config.yaml
num_hidden_layers: 14
hidden_size: 128
num_attention_heads: 4
num_key_value_heads: 4
head_dim: 32
intermediate_size: 512
vocab_size: 8192
hidden_act: "tanh_gelu"
norm: "layernorm"
norm_place: "pre"
norm_eps: 1e-06
positions: "learned"
qk_norm: false
attn_scale: 0.177
bias: "all"
tie_word_embeddings: true
parallel_block: false
init: "normal"
init_std_qkv: 0.0442
init_std_o: 0.00835
init_std_up: 0.0442
init_std_down: 0.00835
init_out_by_depth: true
optimizer: "muon_variant"
learning_rate: 0.0167
lr_mult_o: 1.5
beta1: 0.95
lr_head: 0.00984
warmup_steps: 200
schedule: "wsd"
decay_fraction: 0.845
decay_shape: "linear"
final_lr_fraction: 0.05
batch_tokens: 32768
max_seq_len: 512
doc_mask: true
train_tokens: 188400000
max_steps: 5750
dataset: "wikipedia_en"
Each number is 500 + 50 x the weight over its row's rms, rounded and kept within 0 to 999. Layers, rows and columns count from 0. Numbers have three digits each. The size before them is the row's rms in percent of the matrix's.

# layer 8 MLP up, 512x128, rms 0.348, rows 413-462, columns 0-63
094:472419529439468440414586472487514418544556453409494630518576453482484528503466578449503554570505485439420533564438562476454462530433543496515428572504446507492510485611553542524515562459582522
101:493545544450566505461500423630513509494551504410461531497536513394476508534464588545488468433528516516422586520424525444443445580484463540495562487493494393570562543452438580409429545510508420
099:540438562461510549487423504469502445432558567466428498422543505475452506544592546496531394501543510551503480561530518460511547469580425481396490469522567402542604619453533540499507531480523504
105:505492494494452491551480485383601393586621427533557504555519551407500455536499580496505499475454530514503538523475526501570445549568524539489507527453426514488636469537562603459502532442525452
101:434521426443521537518546495552570455458505509454507460447511510596499540426484517463519475468488496438424510470490507626435484585481552488460487506511462482479482514541506516416534443550485533
095:513528487454495442488492563451497464565464590587514477446528505523452597475482553478604458558467448549494483419509475390514496497541531561487468540427412460489420608485558553350462504481538499
094:526485504457397502446492533442526523481483445545543603590517497497476531505548603513543528496492459502489438526558495509494506426462500441487541455518497482468540438544504450597544435570447493
104:519488506507542488488562444502493534568485479449524576461342594535501411534499538631481406607584503472525468530544539487528470454514537461548503525416475585336495452495462476529488473412472548
096:478501468493413503574534513509469479546553488477431483435454509512494479513459500636512541570455482546390611507480523491503490513415393571526505554462475501493553536527516486525451511519500416
101:502513455508433501509472528505558445486576528463494566511411491446523572386576460555516469410491487565492525471549587521589570463472442402538529552443441524501581509577467538504518463558572539
093:505510521550445545572500541382471482610552459511549496489421540523508498522476497492498407457434484511588498480518466495514547506480467488459486485507597489511530451481410405502549536465436442
099:536462423532452464537499372434484483534433617512420544495472554485563501517505553513509441621504478393608502487468450613507540393535476496478442497460537484519520498532553537502543589465360544
094:525599432436501602376507562583535460396495532496548506434578551475503422413501547471532492597449536552492547453531571517602495494490448470404441475483491525539471518426529584548544472475454492
105:482504508474542524462528486550518528547584497344488576506560550535373470593422487543499488541467485550521557598507463530423467518603467537516502440505522516507493455576507527462570477434513464
095:547447492515440546517432514526590500515532435525483578564511489476524458521443524510512456503559504424480545539550423560468546563466479487538447525560594452543597527458500460571428493658452470
100:488495498586467519490517481504514433603556491515557527463494532536567547500524410478400480420393545501538471505566544500501519557538467486543534474406442570454508480493453485383503526520517408
092:443532494540463516439512498501536446411466375488433480444450642502525577469436453521592484452562516541444480467538587499509531564565474474469515425468559498445487496497594531461502581556567489
105:539541455520478460439528551558469479546608521436440486375522494530555461475476502450506523560482473465416560588472494484501436555513523531560547469459450576573439492513474541514395485418473511
088:528511466500438524466492487496593461526454538465505525604379541481443549532598446528567470517509451403536465510543568632529487491403447465488490517564558542441426508498550517535496423543376450
097:446451500512608537427479537431507491547461580471483472451498511528497496536493521453565466404486570422486478489542523576486485516580554615450498466469501497538521505492443622577552518584498452
091:396393519537477433470524441521558561525451494475528562538493534561437534412494523493477455455490488569448514434436455489503510484520435498521449542481577572459500615490445611587417456469467609
098:497471632558477445487517491517550478427473631517436462527531524435486576390430488470444504492441432486524536432456504483491412463523526473530569504445435447463443505513514507431491593576533554
109:490533462540461577489455515373541495524529475503426448475519518476487459481440481363522549573449563604515543498475500433407601453474550470443506542501411547566449521568565529515507543600510508
108:563489537443556430527468510420419519569496537567550444377508604553485508542538590501505462472493578525541482517479456500491536538483533510586478439454470510507594536538411557465584444540532457
106:506543513470445453430529468532571511431548542480370345444478626396534521506533490509543553507386520555591518487476434547514550465579406463536458570508541485517556527540521604479485559463439572
086:506481531480508479512459509449560515579471541497479455489488469442491525566444524488519416631473480553433582600533422524495496332422489501536549556509485457490510417415486512557500503451446552
085:448555531508533433467561488518461541458505474462464443478508458462455554489502459444495451604457489516455500566504448427474538556445479432549422434515393502526534537402462533489542516532501476
101:563500399490453467507498510519501450533456544491442513501489478453600509475483434482464483496469403559531563603547510519517473435423547457506577444529506546531508480505431593428432615433522527
095:489505526479527561541539504433505495551434588492455502541485478403388518507537540579509524515513560429511488512504425592492593438512520491525438636644535480429483519457556480558500465457489471
112:452429535508454539497515470426564438513492530540525456562490462524529580435477395482531475557492512467406532408571454507603475519604450550519449460548597583513516570549521493520499374594529499
094:459492518486531445519486527534530499475514536497460547479499537483515375510549583516459485460431552525524542485498515578542599590492586542443504488469476447504471511440428423490520492542448496
130:466473476431457473475507449514505627514464507525447583502496524453518622540530519423518559517533478481467557448504501458529452478495550533504478426516522467555516468615551512492503535578496611
105:566505464510563485572452478409490543553518562525483487584453516364455506508490494475516474572534503451590530550466489576520504510433515506527423485559415510349583576476534488464481490528410560
096:402520518527476543504446532488443456547601499500626394518506452437532481478501525532542515523420499558490570582564460464549430475493550558548457556545508567539501518631587468475520497455565562
106:498450589488543520518435440471543576434503514529644457571461600546492486512501517498516456498482458537561537520471555498502584484511426506456480571503494456544488539523456544569510499450511511
108:521454503503521463489528491499431482471522524401535423418386510487502544530515478483530496540582494492521476603511453481563523449527556630433475469527462523521436650605448507527479454585560546
113:582521558468530492474463467488574408568582468532523522503484461450418492451464519533489477466508485521537414405586560475551508460542456494529443507483472471551466537577600525529474497520542465
101:548489462470466299552473471442530543489589470451577543535540601479477434386519535456549552461520543502516516510505502467494470450508574435581531503481486451566517505500513486474441492422547538
102:507417519514436506540465452501528509509478581439584579528523555500502537503471570471430439504497541509421620413490511522366478514471525497483509443461527569445508426551515448509430502562453501
102:545529469566377421451462496548473505521526485421502484445477563492492498599565480469495402522457477453513481501464535482487516504549545536448579551557533572457593526451467446497600496441521512
102:558505444528433590442466502443474447479531481421340484507455593440470499466504530542404476540535545550536494517520502513472491472485407545497495610541522494561509496562435528552597569571462581
108:528492513408528419524478505462474493573454459517533461381441540432506531517472568578494507504493544415547460451507468526557470507521494492492533507437527539504466502403378513433461447636416559
093:535504550488391574583536439501482458529497538477489447553503547448486370540420475479508491467506490674421464500537542527508504471486515462510506581445519504536497446534403449472446463449466505
096:503452524461426505476448506385481503507548528499457544511486430435541455491451491558462455423533505406481466491604452489523539438474440449580441476535444516515533532549604487496502500523479432
089:472481551476450536493490495556557456447480490554539555532480513520519534495578510466503567623455462414400448413533527484501496464445618560459392586452534499520441479486452525518523438618606477
086:569525427487514555546597481417445504565455447528454459533439559488482564531468460440499537514509632439484427427537519517509575545521512535465580479516456533526443344505542479477561434507525532
090:401567456525506502499458539408488587506553526566490610555559432507390564481546485604519509526494439454513488466556482529555485514472446470499555433452381533505474460458462436444627505512512514
094:560489464535455403566552394555465476476600486450485606500451541590451468470469461506432496568511509529515469484514490450453627414461469462501553525475526465486491471532489562413516546455499549
105:552474478485545524462498543473556537478537464525527594474554526501532505500409506566431512444627460586468464528547461455495576542509543373491499552442520502466500483481577509438399515516554461
107:491487421497504478573449499501483514508434426505596419437553482509527502395492451550457543545415524589488498447505569510516505516493470583435531503562443459431455639557512503544397454449497444
# layer 8 MLP down (transposed), 512x128, rms 0.175, rows 413-462, columns 0-63
089:618564484556493522430433587459487462480536474547528547535520548440449447496437489561490462502472534455500575440476474548430547492565485485473500465495504453471533446535423489503501522466451547
101:516504446419475469565511564535488424522465564556461437497545548623507473490476523416447413560483516474552432569532454550593489379483469492533490528458478568398523501529594450541494462509473542
091:469535554427552546475558505440557433455408531528526546464452508624584555493411437468476512500450467439557508467472505513506496538490452510422600495558441513514567461430504568411456563556560474
113:478503562440471482530612496505461515460471525475440512449407449504515499452530406449479519551448544442502519533402479510479600558494471475485445492523512527504463484460544508515494415475519497
111:577476430618439454544442537537418436394419541517543558565543428531529511585393430377565521500533615508512515516515509479557570552442463445468443592528523483470390504396500559509530543480477444
085:452416393525519459422510521453436516452442497479594435443527455523478531522415463557451439425544524485532571568530582587532468485540464500522429532517485533510487489547512568514553444503472445
091:492578473440479554551438508487437442519449540452552482487463555455501436452589550449489507536468408487484460608471465489546509514508551479579465512475525529499553550498467566435479433561504488
102:465462505552527451553446451614526617510485591507482492418534493438430639420533539510539463495392494493420556434496454497580549532487481438469511492438599489641467560512484550492502481470495590
092:480446456525551517544540465462555450412537396479468385544460543528473493570500452489506401624446551475601495502524533530464500581417469424558506494466449558536512592523449544535539481555442512
106:537459519598500408436566495412494491513506485564530477480487464530504436481531484459467526460500556504520544491521571431464399513351412519431539530456513466432464591543510496474606494511583489
090:534466470360528555476553537554523450456543471495492569507470421560392530514648515494513464455563474480483503516494483475458441453504509434435531511541457348459527446523562595457517521542537460
095:495525509517578541459555568489497540576570496460527413397516436557452498546435565487492475405549493449518552511480520527582474562489462521406588479493423503502509501434591490447498466442531494
091:425671426505566552500530507553519425532572502545482446544489511510449422579485463446500506485572465478462494506445441481516503587461461498530525516515527611584466458487500502481488564471512461
095:581524540433455569466444581479538378504588558445475566554425526556376480533557484500496445483344478493467576478575433483520520444494473438507546526460442414388450483525595518433556500447532476
089:453488409515505472430508431578411405547559468497557483461536466490541429530539375540490562522474555543539465406520530539501558456507508466391414476511504496515519480428568540484402529474467526
095:465495523537468507484406566583413440451479457528553540561484502406534420520483550492536466503480485455585561532483483475460526554535405567557447483537453487552506525403445471590451505533422512
082:462448456475478521596525498458410541546517451531500478490511463457538447494537526522580528514391536438503531506588588430474422463434518524555494597514426448508613474394562425495535495452535413
108:506515502467558563448466475515505516590479530499472437497500500400487554570479501488485497366484518437562578537521471550446464477439481535407444451440572547635500494486502455516483542523511473
079:474492402450538523498539477548421554557511406480475540527562453447534491549481542436471442542560511575454528543454443418490502418555519519460514439542419468537459481489446480504470494468555461
091:462543424488492491450501504504547464494516506426454528530474582443574416524540356469547510474456443432465459510451482437495462503524418471464539492505458547502413580558501538504541454506603557
073:569463496391557388574492611466418513554505391433484492472469591484520462580474507434527479545534460491507438551459545492543548524557590568547440521495485484480587561543464404509523444497446498
093:572494592464534467474452407457495447459515527558498467341585516419499384515552402556456578462500561499531443530552467492605555533497472407508505535620473541497511442526489537550480447502529448
099:417541450485523447530383451499525448622525441502401528567466444508519577549478496453507535550511563472462496511543491506456535492558519404375502478500480496463520436454525462556426520502431597
107:556519515468533408542467502519427543586565446511492453444554427545516468495537648474415462406538570442583527511476446458492373508506542498402565538422489525505507583461592516473482492452453485
115:520652437479520540556462521570521521465522505594496438539518522428540451471550474492472594474447545515616419524505418513516453463502515602522450483453493489494565475570496489464531490509442506
071:463544563560557459499466492504502407432534561536546558532543534463463527581543539510483443566576477417402450591503499552576506494496569573572486517559466532492531519522434479470529460486475521
069:566543572448439479438499549446543452465492618448499559505509542464518423400416501476564467560547575489423469513470520544537516500590605490465501501486496512511536532523418424409522531498562418
103:474554509514456480519426498517588511521564472507500475580496501522453462534479434505367491512534512547483549516515517518545484483472444516516525454489533612538374404561469543488431471512463375
081:551502456471520474470507462519497480464457401515564514475545513496543472451548569446466458484491532463531439455447431494549494419571543526529522471447580383511552500483529626430447504473493594
119:472452533579509479508527482503429542451454469462448430493495496497516621502565508418468477406519551472458466575396571586487490489489479636513433507461462566461579500517567484465488450437469417
089:515483524474568554549407427496501478517459451421624501485468477504509425447588510463447501586517426531502512551452421498432394546572496591529524400466554383436438476548512500544552426477645456
167:530478489472444507527498525490543447449491582548467525552531466493593483495580389487487561540515464500424600437432494494517393475507507530526470498504513511542460473505481430462527559607461542
106:573483535546476478422456395495438536401435388452570611469506480458570516452416547589469444490473434496440433466582528535449527461564502460454551428480589484505482493539453510468566460505482475
097:551530462462468509433444564483547575487475501477479568448386494557610431546530515490512434479415464595488476504492555500524489552375447501522505519551523482501582442505522613472462445525458436
109:412558470507437429471441427598447490530507479600479492600485477548518497588526426511483449568447547478476500522505470576499553525551570524488493409450590552461473465456520541431597445409415513
113:438352550501561476416501365525427508431453486512460515479488528489465494514475595505582461562522547473488611459496491458547568537589500507604529543480549449548519537409403496469504480478658450
106:458529582541510452480555514562516494541463522596441543521483412607514469502449468516531467443493473565521471517489589515574539365487493497516506501470394512487552473553515461416402576568464489
120:518549499404441555447516527456493536534349549537440500533544429550577475566579540452458365485500474508546433427538525505436579495452452516434509507451503557466486484500543534433490533450458644
098:465502531492505519486509551533545445444482394539558438478519478533485508547459404555527467556455574513462495546601557471549472449501518543585466412516466505555516484540447537511496556494411536
097:543551556590515556518469475505518584543441498384465473529617522519570546529484538535470530502457450524575398465545493534559576474491515486538450581504460564442450506543560503523479492519518488
100:529429519376502503615530505455481449411453529436415547501565519447518447581473474533531565546461550523645384544544531426520519508477506491511449605477489403484444489487610561515462512465457497
119:401455496603521509507475491416490479495518445561521486461506555535539504545476519488496508506536568416450564477520496503447419508510527455387571423464546421420543506462529431514552526521509531
092:477497441535579541535530483464537496476403488478465557557493464506493533483418418488532571546506491453576485410539596495503454492526510384493514520466530500492486610477505459461484493551542452
088:538502461429573581531580550518530386517432446508449453584432572450524455515475439498601577488512499519496516541443463417494482538553511424444465593512489498504493503456486563538440517475536510
090:497569413471530495505530487473587451575478587434516487446514468472472464476448538391526490480529499545532430487486416474441479432619507540492515520587408417454582456478470604492465479488501537
080:527511440549538505430490473547491527462491580468465646483569432451457485558538457560495517592482354524462539543465494465572454501488523500467416556482503463495544534499446479489564517538471488
086:527510434495469501645559508504538508507426555435473481574384558581470467428468595472521502519589547528477590503392529482496458566576543553507454533512478530510554521507515462588421489454488401
092:420499460403477506482434599437464499529503487520526498452509487497543473483576534428518457407532564556575560501396522522458471483548566494496475453482396461509511503555545566546514474466597479
100:442571430533483505437494508566540414459462631437508414554517462503550451503503538567467462531435440474561546445437530515521533484528419564516493459490528602482468405563513474540497559482442479
109:448541495487473530501466472507498476571593552475408587502513426563514412526513406571470576488384534489507556460545442553446494502469511499507531508537447501458425461514569480552432513488582488